python train.py --d_mlp=3072 --activation="tanh_gelu" --positions="learned" --attn_scale=0.102 --init_std_qkv=0.025 --doc_mask=true --steps=11283
Each number is 128 + 24 x the weight over the matrix's rms, rounded and kept within 0 to 255. Layers, rows and columns count from 0. Numbers have three digits each.

# up: layer 3 MLP up, 3072x768, rms 0.0352, rows 866-918, columns 0-127
# down: layer 3 MLP down (transposed), 3072x768, rms 0.032, rows 866-917, columns 0-127
up866:122116133123132176122082145136141089147131138121146154088135103142105136129105160103163119136131106095098138090130090117153110137110077157109134068093099145124093121151127131161106139120124121082130144115129114143156127119113101055116128101094115161117124127132127076069100158129119128123127118102185119145131118163105076106148143167116097138085134124117118146126150094153134153113157
down866:072115124158127148110109115145118140114128158127169158142105095096117122140138126136112146103164100111139151115109117126116142160142142109123138120128111131089140139125161063150128138118098148060150129167135134120172135110138166082094140080118156140122134131147105144120099146144115140105128129122107119172118075143071093089093153118189102151092156105124147103115141121174087137127145
up867:080150117151156158089129149133127150160136140094135077121093099119116130147121156108117168126175092131147089140131122138129168146122101136122180135127119154147113113131167092140102103177114121137106108160109127152151116118128116087110166070109108136123151160106134123109137172121107151120127133141155107170121114143130118098111131114138164094148139171142123129182120107110149118082171
down867:140133120124131176123141145138123144135158127129131119163132140118120143073108127187119147100148133131126110086107106148111136123112113127149128120161112130115169140132085111080115138117147083130137095146161112131120120149118105104140140094108142127123109159118106143150121117083137149133105145138133108144129122134126141128094132114137123147118161138114116128158121135165132119114097
up868:126144149144143158126137143101142122141106122115142131132128092098099127125135149103106141091144151143139136120102171117141134131123085149166131117152098168169139078105136112131152135137126115104157149137110113109150158098103129119108122128088102128127099089161073139128093149093109153136134127079120114103132118125108116142117120141168129112105151138185131155123152129133098127144106
down868:122158116169133100105134157097129117123137124115131152131109121143108147119156116070157118122137179189148111154100146134126100134130148131086110158122133133080138096122133139137142168141147140131150180173100086119161083163141108130130104148129164112142120145164137156114116139158114113127104114113108134134119112121127135119139136124125120153122130141106092135095160124097123162143129
up869:156134138130146126126138125139129131131140149104114143126133090128162095110157146107154103125121148102152095101144138120148127127158123120108131113106121130108114121108143122142103114120112117155141098149117128116122148118125105118119131147158101123134132138130128127149117153172151139141113114150116127119110139126126126150140136138098124136132101125141116135132158106106110137122111
down869:097133115108131125133149115112110123142122136153131173123121155144121124135111114131177117140123124165127149110124148128103119146134102116117107109145146106091121127100101116129124135133158124085121133132122119131128092120153127135140133099089117125129114133089145075117119118087145142091140127141167135145111130134130117101102166141156151144137125146106118139118115095140098133114147
up870:159124099140113142121139124192151082130130111126097119148107116101091113168104139135119102154128097115122114087122077138126099111133155108126161067129123132103127121166122139140104095112123143123115122124170155115162150150161121121091170129105139131139121102191080102126095113117141130162161138169146135101137083135129139113126147138124146140170141110120136124121097141125122138122140
down870:117107117108116127114098103159143111103109094161139140152116122127127153114131130126159155101121093086171124140141131102100174121126102138066144151145101139092158102099199127127117122135111161128144136095126104137095130114114131133116082157128125124068101113142118140154066114127150153136092122124123119108092148127141164060109142128132173140106108138045132139129142151144130109149107
up871:106136116115150110068112122120137136156086090126141106121146137116127134130129068132113118146135125129097137120128153152141139130128110134117165154113121167122143132101117066134143116139123122130128140128134154141146127140143149115120123129125105152113127112115143149111142149127106138139134106136124107130123128126125127114147105149133112145113143132092164103106095120146105159077121
down871:115126115129166146133131136124157140115139132120114135149136136126122137124127144138194104117122141127165137111133125144102159143137119121111145114146135098130120137126144144104127120132119098089118116128125132091157122137163088135108130134117143122121132164112142102079119095143158120116114108134165111121090096090121130105147152142114136157145123134160144167132125122098113145162090
up872:138077092158142118116104175090134064105134117148078104081126111139122175164090149194172116144146136132118087071148167141083142108049095125103127106186109127135104130096125157157105113162148149121118133111113136156147133128153140070176105091124119153142164138160160071109144128156111125128114125149127141151118070106174129127154112148190098130160104128112117160115080112137137145117132
down872:131181153108114122113150141093158174163121120150113109131129150113126136150110126120105112158109116163108086123124128106093148126123112157152147133132138145116140168131185113124134143097151105129124147120149110140148116160146074164120153114088129146136113146124088121115117098143095193136133118123146121129120147160151145172171091127137124161123138135140122128164097131145112087110120
up873:154107135128114082133141146119118156172143116167112110111119132094113117140138117140124129138134062112125132148129169176116157099129119122121124110147131122187110115121152141166083140149123150129105090147137148158101109105125119119138126095130143171131135116088118140128172128074120134142108105097111132118157139108163106137118116125141072109077153107140147137118153143137117102118141
down873:130155092134099100133133134153108113136117170083131095127116109102132130120116091143163131144138131144147143204153106119113139172105139135116131136115147125154124111112120109116122165150114101058120102092116108103145143146162147177130140146152073118146170123131136127127103121161107114133121146120126169145143151134122201144138158176163157199107101105134114156112138120111156113114126
up874:137134124140132146114148113120112089166116122126118143170127126106147130125154137104148120077071111145105122143101042157138124139112111138121135079202129155182156075138113099174182172116092143138077156075123141114126156127131125135123126111141117145136094151157101153144164119136084176149103141163142130130122095105139116123145087103149112155107136095092143167098096134119122106146092
down874:070130124173092133133113097086099065120074113152086102162155095137079136167089169113137082151128144105182109178134101149115145141147124122126176125101140131103155091147122095144110099135129143130118129107146110121111079101115102139099124129142132119094142140151127138145183133136162115101146151112175136142106126126104116100118156134103120128125135106142154159164127153098139132128172
up875:142153118150143133130083116108135124142119157107129096088127164110122140124107124117142095178134114124141112115114179135092155099136156149175124138140116136129160118103115139122112123133097157109113079110121136141168147135115114122126108084114122153119129137109107105123125156119117122149113095150139060158123119168101148141134120149117100109139132127142107123104113137172119127154101
down875:112130138121174141101078092093126132142138143110127110121175095132170135118137126136106102170122128133162099137140103103116151121095084115132132137133137133132128147111149140142147173140121119077131134166130119133111096099126133147120109172137118138119116108120098146126156117142123119079125089110159089160144122125151117131145167155140114156135126105148123167135125139112150126138118
up876:077072126125095146119115143163097137131108129133126113110098093108154078119151145136076092113136133132104123117117094094115161163138144162145105171171146119084117118118107111102102095121129133111132117163154151147201134130135137124131144140081116117128123101158109141128171142150095142128092155106149072146132103137100119134124129115147149093123136103154094142142098133127146115117118
down876:128116129134103120153128103119116090151149138141128076151112104100134155123077075111210120165121169129154106184158146122168136126176153102107120122141110122136136113113128133127093161118086145137145106137139117081104100122119134155101121165144143138139126150118148156115119077106152189118151107121119083078115122106115136165162135132131094135140112106123150130151123129114106116163114
up877:137130081118093140144125151094158071080109152108163124148165098127148136164147124134117157069147148124116129127128148131094174127133107145162059129173120111151114155104136104119164124107155133112143145153106169135082182186105133113117132161168134132160131146154177107123146152120150189125107106124132148058156113178058136121141138125155095126067114079141106133111099099138103098125111
down877:230135142160125103109152111125143160094119124113136077151095141100147136168125125174118084136104141107114169142118132131115127151091161127134158148119089111161122127089120098116102117107134125089110167117125102101115116144106089123139080098123222098130179123105155111146143082078143146108156157084104182148064118109121116117179157140123145158130082101106156151148127133142147128167153
up878:160121127138082133113122131105153093133102119152113126103149152142118137095112102100115108100119109080091096154137167143119141138098154118078132139162121139119128079145127101159121098131142125121091166120152145143163113163156138147120129155130070135146140080167118104124132150119117115101156119087141137130110093121125132119164124123134134143148086120102159093097090110126118164148104
down878:118108157160154079089123149129150112173122134136143140102135125138127155190114120095104155165128152087107172187103160084129145150124102128137122094115093166126091168124164116158125119115121093101145122119145115137145136146138128144137155120117138131133150113162123111144093134119152135155123129159140162124140143136098132090127158145141152077145102154169156140110145120105164094119109
up879:086126138127141131125146137150121135150154106145123109122130156135102108086155131095113108073097143141159109112118135113149092103156095149061151126132149140151119119126083134164094105124108138095138162150143142139164081139115141149136152155160113133113123125086119106114103087131106151138155120127204065102140121125180102151135133127138156132125129110080116121141105143102131143164115
down879:123138160117118112127154098091125112137164090140128096123119112121128132142170100106102114139146125126138124138132105129155123110113137142093128132173151103137149124115157126144167090149110157111137131162102158133144154116105119141132158127125122081135148132170134159199137103156152099140155116124154128134120111121111131112152134145107115115151099135135169152134160119137155121142115
up880:104144116122133172144127140138160151120142095122085118102129141134154154082153120143171157047114133154099135118122097154105120101110074110110068148176144148093105097131121102087207095116093115082164121094123123147160161162140113114129117149134126105154097109126119174063093141162085132140133148152202117143121101167113136150113062141144074125094175111142096139133126068122101122136079
down880:122119134158169128126105119127173075125143119103139154134138137152123126110106135170176089095171106122125168149146106182154152132185148130117168112155161128129121105117128107127153135123152136154166126110136138153117072099144100104113131102116128211124111104144118128084156126091101060096083160122169090076106129165154160121118104124108153147140097165147087159151135116126150092086112
up881:163105115102157132129165113186126136144138115136121123127110132150129130153136110163144153113142151123162138130156126142114145102125086124133157112100124130138110145128126146102092126132127134120120125092143109148125148120080155146128151109141129138141153093122134123114126162094136162144135104121156126138118137146113086147142107153140119108105173107116200109141120097158142124143123
down881:160128126147139084133131109157124113149165130118162157104124104135134133114148151138143092102105104135142156131153140114137140128136121151107126144125128117152139154156132144112138131122105142156114125103119138128124119117161107112108132129133151148105126137173163140136115100136148181117154098103136122135133134117100122156091132152105150147129143159102122088159125141097117110112139
up882:085121138145117098147136142164157183117153131128127124113107127109150141057162111109119092142113118086106116107122181116138117123099102136124094115128120160096144130137100153080155113094121147094136132102142166149134106135169106154112133115139144138145136166107151101136133122129150094128087098130116125133117121118100142101093126107132112128117134170145110127152144120164190147100100
down882:127136143121106156116141115124150109125124117123119169150125120114132090132136169117121109172153119112131109089144144114116120062163137116140100120134119153102124155113109116128123109105130115135110080150103135128106142100130144134128084154111090167115112124163124095142106135122078151138210123152157162140119138120158163139141124128144153135115113094098134121146113174150086123135121
up883:129162110144122110136114150131125111138090116174110131126117151136097084143138129100089113148145124106103116118158140108096118126138121128122109151136118134132147096105165173062076131138118147163136095127121114155146126125123158102117100146126135120104131169098154119140103131096147097143103117135113130119083123130096132108134131143110134112125134151140139133122119149130154151102104
down883:161094104131145123129137123147136116154125117148116152128120137147099147078126124097123169116155134117096127120155132142183111122120122104147160129114123099096122123110184098090129122097135132130129129126122129127123140104140124074124114103094197121137122087151139147128114167105136112166152121119092164122125134149186087153128144145148164122116118083135124124136128102110101109126118
up884:150166140127080138078146162131149100154141111116132110172137129124107078112131107170146136103129150088144114083102054118127130123148078105072138128143123152153096069142124176160138132129128108135095123076119135126113134175119120157137172173139131108097133170124125064093095115089163166127158128092121135109173068164154153136140150099106097116161129072073094069144132128102073196135140
down884:103073131156119117145114101108151173145107102177086136099127060127127117116138089102160102138080109164137110137136126150112113151123119159114102103095119120115152130101115165112142149149131109167143127185142139153102136117111128113093106137099149120120156156106065165162144121112118133122122133116142108164097138139162140110102132121163138145113158137147142112127152165104164062128074
up885:116139130151103098132115161153119131102095119103111132102134150114104136147099123082135168129158111125122127131134166128145134100120152129102136168118127127166126072117152138135147129149120118133164111117125089154080189137101145135125112107144117125147106132112144087162144141115129140125165134133118105157153126172130147128133139140115131147106105152116113097168116153159107123104124
down885:159091144109124185143095105137116139114140142163114141150120106166082117148118109144125109140118133127137146086115149163169193134089152134118155141151143149124148138174126161093115169111108141147118103117085114115116124129101088132132131110101133123117142120134111116141129139131126138096132119113140116118128140135163140125086138160144135113114118131117122119108114147155146130121120
up886:117148149110137142128121103138139151093140083165095151107121132167115151126145120136108141119141147138104121106131166138138130134123072147162092159173120137109130109139139122092136127112117129125096158187140171132140149183128142155121118175156110144154134122104142149154111110143137118120165146166126117117114140112113098141135073114139121123129131136118159152114119117110112089109148
down886:116120162136142155112132130134160121110134132136128136110169057094118129145142129126115115127122161125108121123137144098122133109131102137148094118141137161120098110127125153160121119133100141122171117073096175123134149164167110145101142094109107141131126119130117115134109118142156145098159142190141120112112207137102072128123112160164109116137126117117121153112127123121166119119119
up887:139124133144140117121083114121178091121102110064126145107166118136092113123132151122123113115133148142064115100124116128129144116105134123137140128083108119129144158077107132134103148103113123101115120137157148146139109131108119109133128139113144138141094136106131139136124123135108148122145116056160132154096123149137099091110114135119135150119156126127132142133142132130148175076106
down887:143099125144081104129148139122133138125117137088139093160111126143132145127110121115190156140106166102088141097132116083138099151134137124191132134103108105100176154182143109111131127111099139106142182140150124140110138147119105105161142093176190091150130124108138124152097109130139108136155153173113170088116086123114164110096128142145123124093152108127136109146130148129109130091129
up888:139149101162125133146116130134137176133103136107117147118110075157121116109188141142152095116115139059135107114112157142105141136134110126118119065192116159121067130153133143154182135107132108107135072146156112137114161154163125135099088150122150114105104127146130126080154162127134102126127094156122133182104135104148112108134128124131134108075129148133102142124103147137124150155119
down888:136098120146101150125143130121141114165108128093090104131120129134140126120128092128132107115123133117129118139116066140164129128130073124147110125169103140166100147148167132139133117104155135118121104088103117083134137131130153148140109142100141161150112103103127133070135141100141141133161088157122128127125109113154111142091149130128155122096107144122143118148168119107080147138104
up889:086131162151097127170122143120104111161114134136079130139066149132077166171132139154165142121118124091151167119136079144116164095155108122153123135137106178089099142134115166156116145090144147147116166161130118108104154142070143137111112139143118143151135110135165088130187126143156172126116167112092158157135076114118148167107119117098114082133119097132107062125134159107170144092157
down889:098178121138173139165119140163121120164118127090139119103112111144113133152103095124136140061154123164136141136167103120177124097124134123154104115119113082129095149131126112134166123134144133122158140145127129126068132122096144153091139129091107129136145150115168060143144078122119150153123139127086086168175160120161112191129131139114165078069125120136149142079154101104142150128124
up890:093090131143080136137109166174103135123126136083107135132114112140107120063148123106111162092121135104113125110141098105141124106103111127118139181147121116177100125170125141128160120141088122092143084144131115122171213121136165141151096148109165102126126103148120087127120091157116065130097123093118137215144134140110105091116116120109090111124150076179165125152132155119139099088118
down890:166158143150097160116122079121176144145160119109161122134141126089119134118182125121091115129119188108167086120130074126126147133139148119156123065078118130133106157088170113081113125141145117132170124077133107110102128096103116138123154147115162116133098105099121129123153188120137163153134157081112133119173083117127128162116117135124124153164129115113131163109109114135120185150115
up891:147167150145131123210111136130131149188165129112116109106139132135121129154119142139155129115156132099130124146149101118119139112137154142098118150162127143143147095136133152139099118107108130141114114113124098125114102160127138134117093075145137119125152122096141112161163133137146126128159111176120127159139157137129118118150151138115143088105111113145156124150143114156162109104147
down891:088134103144153116126140119145094189088126134139131115129139122146114161062095127127126094095155154116126114107123134125131140100134130149122156123114149102115123138140144105104122108087105145160102185150135176135146126172133125082141138131116145127093141104176117125153144127133144142143122099102097127135121147133082087137138137100120157121111148126105171150085164121109110126125126
up892:106159143135120107137137125127130161142142146161126146119094152114154158109154115130137138077104123130142143087100175131138129121110111101162163123167125105116129156132148112097170138149110125153104120138081093135181141110159137124117099124119109144125130127100127123114136149158115134138150142118153115126121131125129109109112129148114109103158113151149092164109119141169119129062158
down892:143094140130148147115117143127131127136138116116129115118111137090150117141157125105137109119171128099098133125130103127101142149143144133157116093156119149108077128160131112114132135123130135135133114122130105109129102134105100129146114096122170130136162139121113105169147135132113113121136159103111130130143130120113173113137136124145120135143141125159092117124183123129150112126152
up893:103122122142143079159118113125117151172108142152071096116070159122090138173143120129134154095177137085112110092147137122152139116111097152117099125121108132152122111104136159142120149106076159116123140120160073132171126128121139130138128089143131166104109125105136061099091127114139164145140109114122134135143123095146109136135081146128101136130172130117138118140118098138087157100148
down893:114134085171126140100098149128089095122116137139100131083096104114126158158150130108158142130132116051151168067151140155126104118153135096116131140144114160090134108124111112110149120129075142111133134138159127132131192135097122128115119133132129177088109112143141077095139131108138167135149143161132106164098065090102091162124103140153128159123120083158155128110110103113114111132119
up894:114125110171126170121142146145127170120118100149110129159142118165118118130122134107093110168131140106107141116124117139113097100121078135076160152108141138094111123119101150155132126116099140130158069128161149122124156119120114142106057183142103160145106107128136142119146086123087153146171125176101119094116140127143072126117128126145118164101160161136151097134146177155101114153145
down894:114132121112133159119124112121137122126120111097137127110122114124127209116107112091166089173129155134126114132116105180155151130116164159117161140107121133119102124136143105137143143119130103145115141109116124128120139136121139148141119145124149112128127100102086141093152128110135128154133121140128166138149095110112155091118132116100116121158158095110102109132125153127150165162129
up895:125130148152144079163129143078098089161110128159094104106087145150155181166098137118143109128130110141120099098138156129103164110147083118149099099120125109120137143109132148131124078142131151137115136159075118148139152124098121099092151076089148152143110109111109095097145140126138170112102140161131127162098152095093086095154148144126102111182160120157152128104144127166116113101154
down895:138075121144170104119166119085154109085126130106118144150142119138100128124132145122095120100149156151090149146113112146112147135136088166142153099146148134119135152135122125104143155060136102117063133128146158164108156106096103095141115103102178097127150153150145172164131140090166168130102152107124143106157130158133125091130142106105124115144124099163131153147126128107141127146135
up896:113122125143127130156151117135140132164130114107109124124094140134126101133148177123115131102151122139130126108104124133121131156130080117100100086120127149113102128149144139105124160086123113141109126125104133095134155116104131108063096144105102171118107133139052148089132138107165109132102116135114123143152102151141132130118134117113117117128124096116123138126152123156131148114140
down896:117143097177135119108165134139186104117156174156124110158123135118113137110113155119146135125138093127144149126101097141121118092127131117090143088168091130128112135129180113100143118082097138081149134124113115162140125138115068098109095139114126146149156081157127139112093144103141140127118105136127132150143146122121096130129111125130117154094132133170168139099140104132078123131133
up897:117145095118130132222117121087139090142123139117082158122155110153141086119128147119096082033117099147136124154150096127133124112133103109112134086157123112171136114129102138144151129146130148043104107099165080155075141108143135114077136164117150143133076154157110142113125094129115124135122090179158102194132082094101153112156098102135144128127159032175071100122108113142127151121117
down897:136059124107100134166125147141133140108149086123063127169135150142097159153132082078185123127114173121110155095175162129152125148142133121155146108104141119131103143144133115078168138127121141052144062157143140150152084148141112143135106142144165169141185122140110142118093141105191142139144098115114089117127108100174097144124120137126155089149113177162142129101168089177162130129133
up898:137100093122158130161146130149098162106162120146170147126143113145127124124143103174144201141122111111142092120144135129111125077128096118112146148164143163092129182187099127131114094110110094140145109183087115130128131121139115137111119146153151104126100072176107107117117142165140112141136120138148090115099142192151128076108162164108104127084142147152114078133138125141131129112161
down898:139130116164140146118135130141180121112136151142135140177112061151133087134180090100115155125110092172096100129130161074112126141124110159145119106127111161058126167127098150125111115105143102169101124137137136137133156176163145126100094161122143153137155123149126127079127111173128176141111151152161100107127109132097167115088117093089138159111140150161131135125105110170095171099084
up899:108123126116143109151103173127136135106119144098118149134149159113126114108114109154130130153121120128097121110130132089101178138118117147124119134148156160113124110110149191094134143113150118141175147113151151148126141067175131111115151159102203138165115069142068157103185129123101125115156145128144134136128118118137117122117157114124100131114167166142148150123173159152129175077102
down899:124083102107127126124106138143131140120161133088154093109108157115081121140126134161120131083113136125103148123149136113103117152091093143112125121131103125139153131118140168122149146102119157060157141134127153097160104174144140100127153082104155108119106122129138116167145127101118127173104129142130124144102129102087129075112144138132111129123151129119150102129159174149111102125104
up900:101116132123140137067114124167135145198158124129166149135146143136104132109151137152098154143124129091129109102127175190171164133159141100163095156123145097079122097118102124138144133102099142118136143155127122116108136143141133119133083110182132137126107101066156136105157124114123149121127108110099171116065132155134095130141107147119133135127136153118137083150128116155136155160167
down900:132165093093103160150131115087148106144133109104146150135147152130106163133114124083120153175126152139138146156147124088107122169151127156105115155112123138143141157098129144126083134081122173110086088133116148154089185092142152107105097188125108123169116094142105145126124180122141129134137085110119094130127126140127104105170122136086148140088174144094154141136119117117132125146128
up901:132108128138080099093146104108122174156117118190136129110177137117118132173099118102167153106101110142118123117124146137148127126103122115120136111131127153127118146127153093115094110120091143134099135138109162147140153133155130125114149162147140139160153102133114139087091137143094159141143096137157160127207103156096103131136157121164145164148138128104111112132149091138130124125124
down901:145127161123126149123128106051126102111117113118124132155107134133157139135118108145126181099105139118089135104090117169123125153141123148143090145123126146090103129113171171078162117095136118155103109111143142131157097115116142110107114098138130154117106101109120151112132112135089141114164121180131176138140113103128123107101115118176124158161088123137142148143181106087140107133119
up902:134119108156104117125134117137120090100132115138166116124113149133130124111114157118141125155133114098134123090120164136141135135135098144148108100093123144074109105132109117142086129163129116101142163129151162132153153140122143137110140125148108162162098104129119119146124145129068120137125151149137119141142079130165117133159115138145122131121145127147141108171109072124134122153111
down902:092083136167078153105087177199149129101137157141149101087127113135082139118107125116110144154158118054146092127158087132099140208094133150105131160112158148128081081105122149168109159133080152077096143154165108098135124115113127137170150133142108191169125099134135084144161152132109107146141172093079127135125079120075130152118162160175083116078135056184161123157155105113126100146127
up903:127123155140125134143120135085128129142119140127149127114138096145167104105143147107107175114114109056135125134119120126138087108166107145101154120133124109138127109104117139146121158157105105096145156115166099126099122165134100138127123116145184147119136106168087142127085128147100128115168089107101111134171108077111131132127148153132122113124156120113149120125139117112158152155138
down903:112144148138098142112120116197136146089129116125128161146135148125141202149118143114108110124149135127134130076139123129145121145131123118148159101134119111125150147113092132121130120132123141148145079099128155136121136106156129118139096122122106125161118140141148138111113127129123099094152115158167098158087121193143149132094058107128104143131078141137147097152140142083092135149133
up904:153114129096109137148093118133109118076166123138096132108083162152082111115107117115138152097173128118089116124139124149113088085126149152128136122105181127147106159117139095172110155157119158126087119136096105154111122135126160125117140058100151144154121119171136131134121097110122116160140086147125173100150096130164091122132122134106133114076114121110118123139149130101160126145188
down904:118078111086167118093111161106115143102142093136091137117178132127133105122105110181164123138110120093164106125154113147171091111150123126144115122138110138122130093198130154182115132186111124157143145141131114119083154106088118088107084166135137154152120167122113134109122106122163115150056179088123164163127118136118086159102103142105122129132159126130155149130129123130107058128092
up905:095129132127149144124137094140141129110112098118122135129162139127140137136117132111113116108108101127119127090121157146134129119114158099157100145144132131131115156110156122143085098154110143108111113151130149103115120153125115138144149105112122130148139145156095158131144089098114117131106137151163122117097151169110099149129148108136120171124136143129140157120123133167078097099157
down905:163100124071086142101116103101135123131140120115136130130165134104124120121145099163106121079128125103112126143131119132154123127141160125145119123110140103128146155150147107141137133171159121131171147120126093096151186153159123114116143092090150114104158153141106194128165113106135128159093168137111156116108174141153148182151133122134160151122078148121124139130149154074114128104140
up906:122101129106127130136136110127152106134092119148121136117124162136132117118138149098117136130126109126139144143127126145116109141168156138118094130103131132109133099126101134094127133111094151131124119148152122114140122145103151131116146135131107144122104123123119123123110176146125090126117104158123109113107144146134128119147128109125123110143116152132145119131123139111099145160094
down906:123148141130075154153106156119125144119149098146124140177147129144127106143141110130155137119137162102114118083148119119107157148140133114158124124142131120102148123130128104133133122113137120121131156119122113112132136141134131157104109146114086128115155143130133140095116115140135127140114146138136110158128105126133084117126123114188146114140108126158134124123131106132168104106131
up907:173096131144157087124127099133110135154105155113153125079094111155146179156151133100131089147157100178141134117172126164130147113159106153103068152133136137139098077104130124108133142129126149096123109137093103123166177117120166124107060150147117163138085073115130136108159103121130118117160106138125098121062109156122143158107139134148142122099179185132198135101139122155121142131159
down907:141068133190152143089139139129132127084127128108123114130137092104130158142111134087137077147144137104095135151125139153114088114108079139120112115135117180139082157084139126110124161135154110144153175115108120134142098132107150102124144144123141112085172102166100172120107112124150130109123161147141137123131134115151131128135172138116142155126132141143117157117111089093154127104136
up908:144133120120099102151094101114144133096087134135098138119125077104151127117150109112122104140163117123136132104121171172113122123140123121149097102194164122127135174102106141136087108088086129113145169088142180153119141185148148117117067159162123113115159155153145168091161159140166133125182115088116113133133167140129128102130072145160163138133128155125132129128091110151069145108172
down908:134132133120102133125118141145108130103139107098083103069113090119143132155186128132134133134125176156105108106130112103122089141127148135124128120126108109158103116157148134121121162060085105140125150117124126108111124094159110169144085161100155155127126162116119108137189114141075119132164113141100199092160157166137124135132094113133151102139151072147148118130086121122149134127101
up909:114135117114147131124131105140138137102099136133156131125141125140132111138140109084094144155143106131097105127122155135127149106142106137110155163140104166139114125145120105150128100141126093111108084085167129132154147057108116141135124148147097100134134109105133142140137135146078134151148101133108118163173120133163111134110115117144117140151163121129133161147134121137164132142126
down909:090125138141132142139142130116144138143107148104136092118119104120103107139168140127149134108128106133175155141104097137122122104153134130130141130157158148142111077131158096131082119106123139207140160128136101141120135124150147080143081145107169134101122166139128130119103066164111153104130101135111103174130140104136122148108130134135127162134108123127132109139127155114112148145114
up910:125132133136138094113126153156137164135103129092118080111134118117097135165117160144145126155123110101131134144112131106145134103144129112125122101108132156173068129083091120155128127134123141113116102124131108109135134113126138117100103130141124180141121097116068120124128150138094138149115167119127132120106144087166133142140129112110127101121140111106140142155141105123123135144158
down910:122128138132118161131125125109131125107077124131134130156149100136107134146149096093135116141146135117137125133185152130103135169116130069148135134149137100117127131147122145107131115143128141119138123130077121133142102138133152147121121149128115098134160077145146118150089094116153141085101120129138138116106134177139147106122118142182109107150176142115148165115114134156129105153137
up911:146115135157111130113142141146135152169106130138131119134099147153124116140135150136114139119133094133141167131116132133156114136129130111116149128158096122131124152109129147135131136115134126155115120144115111145115117105110129117112117104109118099134100104124118119116104118151136127147120123114151128091136154110161120089147125129119155085150174130121109126133143116117129104152110
down911:137134171126134120165127108111125120124140135116114122112110133116111095131131123133113134124110150137117132147141135129129121136124137132101145109127130138161122100135140107135116142134115148134141137113131132125149115154141125129144116108134141160115142126129093137137124123136138122099111137139127139114120105133123118126086118149149119111102117121134127139105136146121129133131141
up912:139079124132149129135108127156148096091121127173128151111143087118125090167110163185096141135112087111053111139112102127120133097132134120156095068185152116144135145128096140110131119137119111123119110140142163158146148122154124140127102089105109180112173068120142096109169116089158099139096102100195110127133116121106122104120160140154127103093156081180118136111075143133101155138122
down912:061136110199103143140109131120118152158139153136158137106119138125088116104128106109121121101110114179132127082110105097141162140106114180158123116104098136100136134127152115105097206088132142121131117127101122149079155128109150140131071118153166147150128157125120130132150118116100147155116132162132136114166126110131165126114076104158131135120152134150116159135125133177114171088111
up913:090171125168078127089106113064141177126084166131135106138109118131126124135166150088115066122143109105150071077122138132140109099145113127120145096143124137097125086093107154136147142114097168147166159121134120124138115150155155141103095186144150097114097136110174135100133101119157191142136106163163105166103119135164142126172135139167140125124119158134130140137127105120149184112130
down913:119141184181149164049126112107136119114135115099150140134119150123150119137124106067125141095138139137161117115144130114108140111188113119166207134115155169143146087040147151089127177125102099138122078139139157113166124151154099159113128108153131139136104130124118151169152176124141139173177122156125137110096093122138124136102103155152128096145126167133130104118112125088150162071125
up914:135132122161120165115106169140121076143119133131100122125088143147105108169148144155120092121124131109132127120089102143144137133154111099090149088161114154122125125151137105139177137162120138137107163054092156140105138139087143141120148111135129149152128119156142041117157110100114149155083115099103165130139131087132146083123099121114146119153166102148154165121103127112094134108143
down914:174094117182179136146150097176087071112161124134060107139144146122159123114175117130148092070135127118135151106165138127134132117136119135147114118145107105127109108083120151110140121145138110138127101084099128119151092132129133119097156147143090135109129131179095147092122177159136136146126094176136102127120154097180148131137160158181092089076141109121098138145134107090115082110118
up915:142100140114132133129150175114137151178135127147084127152101117118152092135139131128140122096146125117160118109157168149138125106106123122165077152141119100128141118119111130153108130136121129147113114113155137142105113120146148159146125132151092120119113096093128123140144104118142119177109140102094117124147144126129086131119137130123070084138161103160172102140166145135091139143112
down915:160109113136146125111136094079113094085114135097133111111176122140112118132119124120110130119158115090093133176129137122162127124084080121087148086140162131175167163110098093150138158133114147154127129152166109105129134120120117154154154177174150124099156126174100132127124112117134139130120076093143101127092146119101174099144138142137180139098115155113089140130094131090149160118145
up916:114087116156160101156134115140122120167160152150096133098085112130168120166148125126084107151128097108104118101133137108143112134082052123146110081166112108113114114123099065131122135139128125115153154091120147166189137167077128129126163101118106117126113123110130096149124143091116117142125204099106156148135132104130127105129121141158142122093131112117108104122084122152149135095162
down916:159090107127172104130146141164129119141138084130164109085077153101149134153133132087102072142101092115125148133096116108070142125139158107120104140169108112180134128137168116165055166124155141116100135148137159110127168163096109154140141140136133170134139136127120158127105166134168128132083185129113146096150149111088154125100124101104139162156139132155120185143107143129150119117105
up917:131113106146158142130121165118127119129096097122098131136098099134167087190105109143139113114118145164136111156128133095145114137132124124132160135154161103170132121130084122116156114111105150115151129104136162128165182174126134122130054159159119120117107118144102140119174131121135154102126118154138133151112112135108123101134134136119139069154152111145157163161107097151152113131148
down917:115129118099162109100121117144154137114133135167152154108121112136149126112137140105105154129129142130102142110122139137115143110094138119108105140129118118108139142149127108146135197130123105139136098114128132165137122119141144147071123125140140121125174159127105107140134116137125114148134088114165134104122160120143167181121108150126117089112138112131122166143140148101120135137139
up918:110122150116107120090133118152159146130123112128121106109128131137150126115185097104105154113126099119096135108115152139146097109135118135106132111164130193102114154149099141105170103141100155158195118139138102150138118145150138114120132149108151153129094137102156164108152164137093111140133121122091054130144146144168113106124100137112138085126120119113176114115127117132125134115149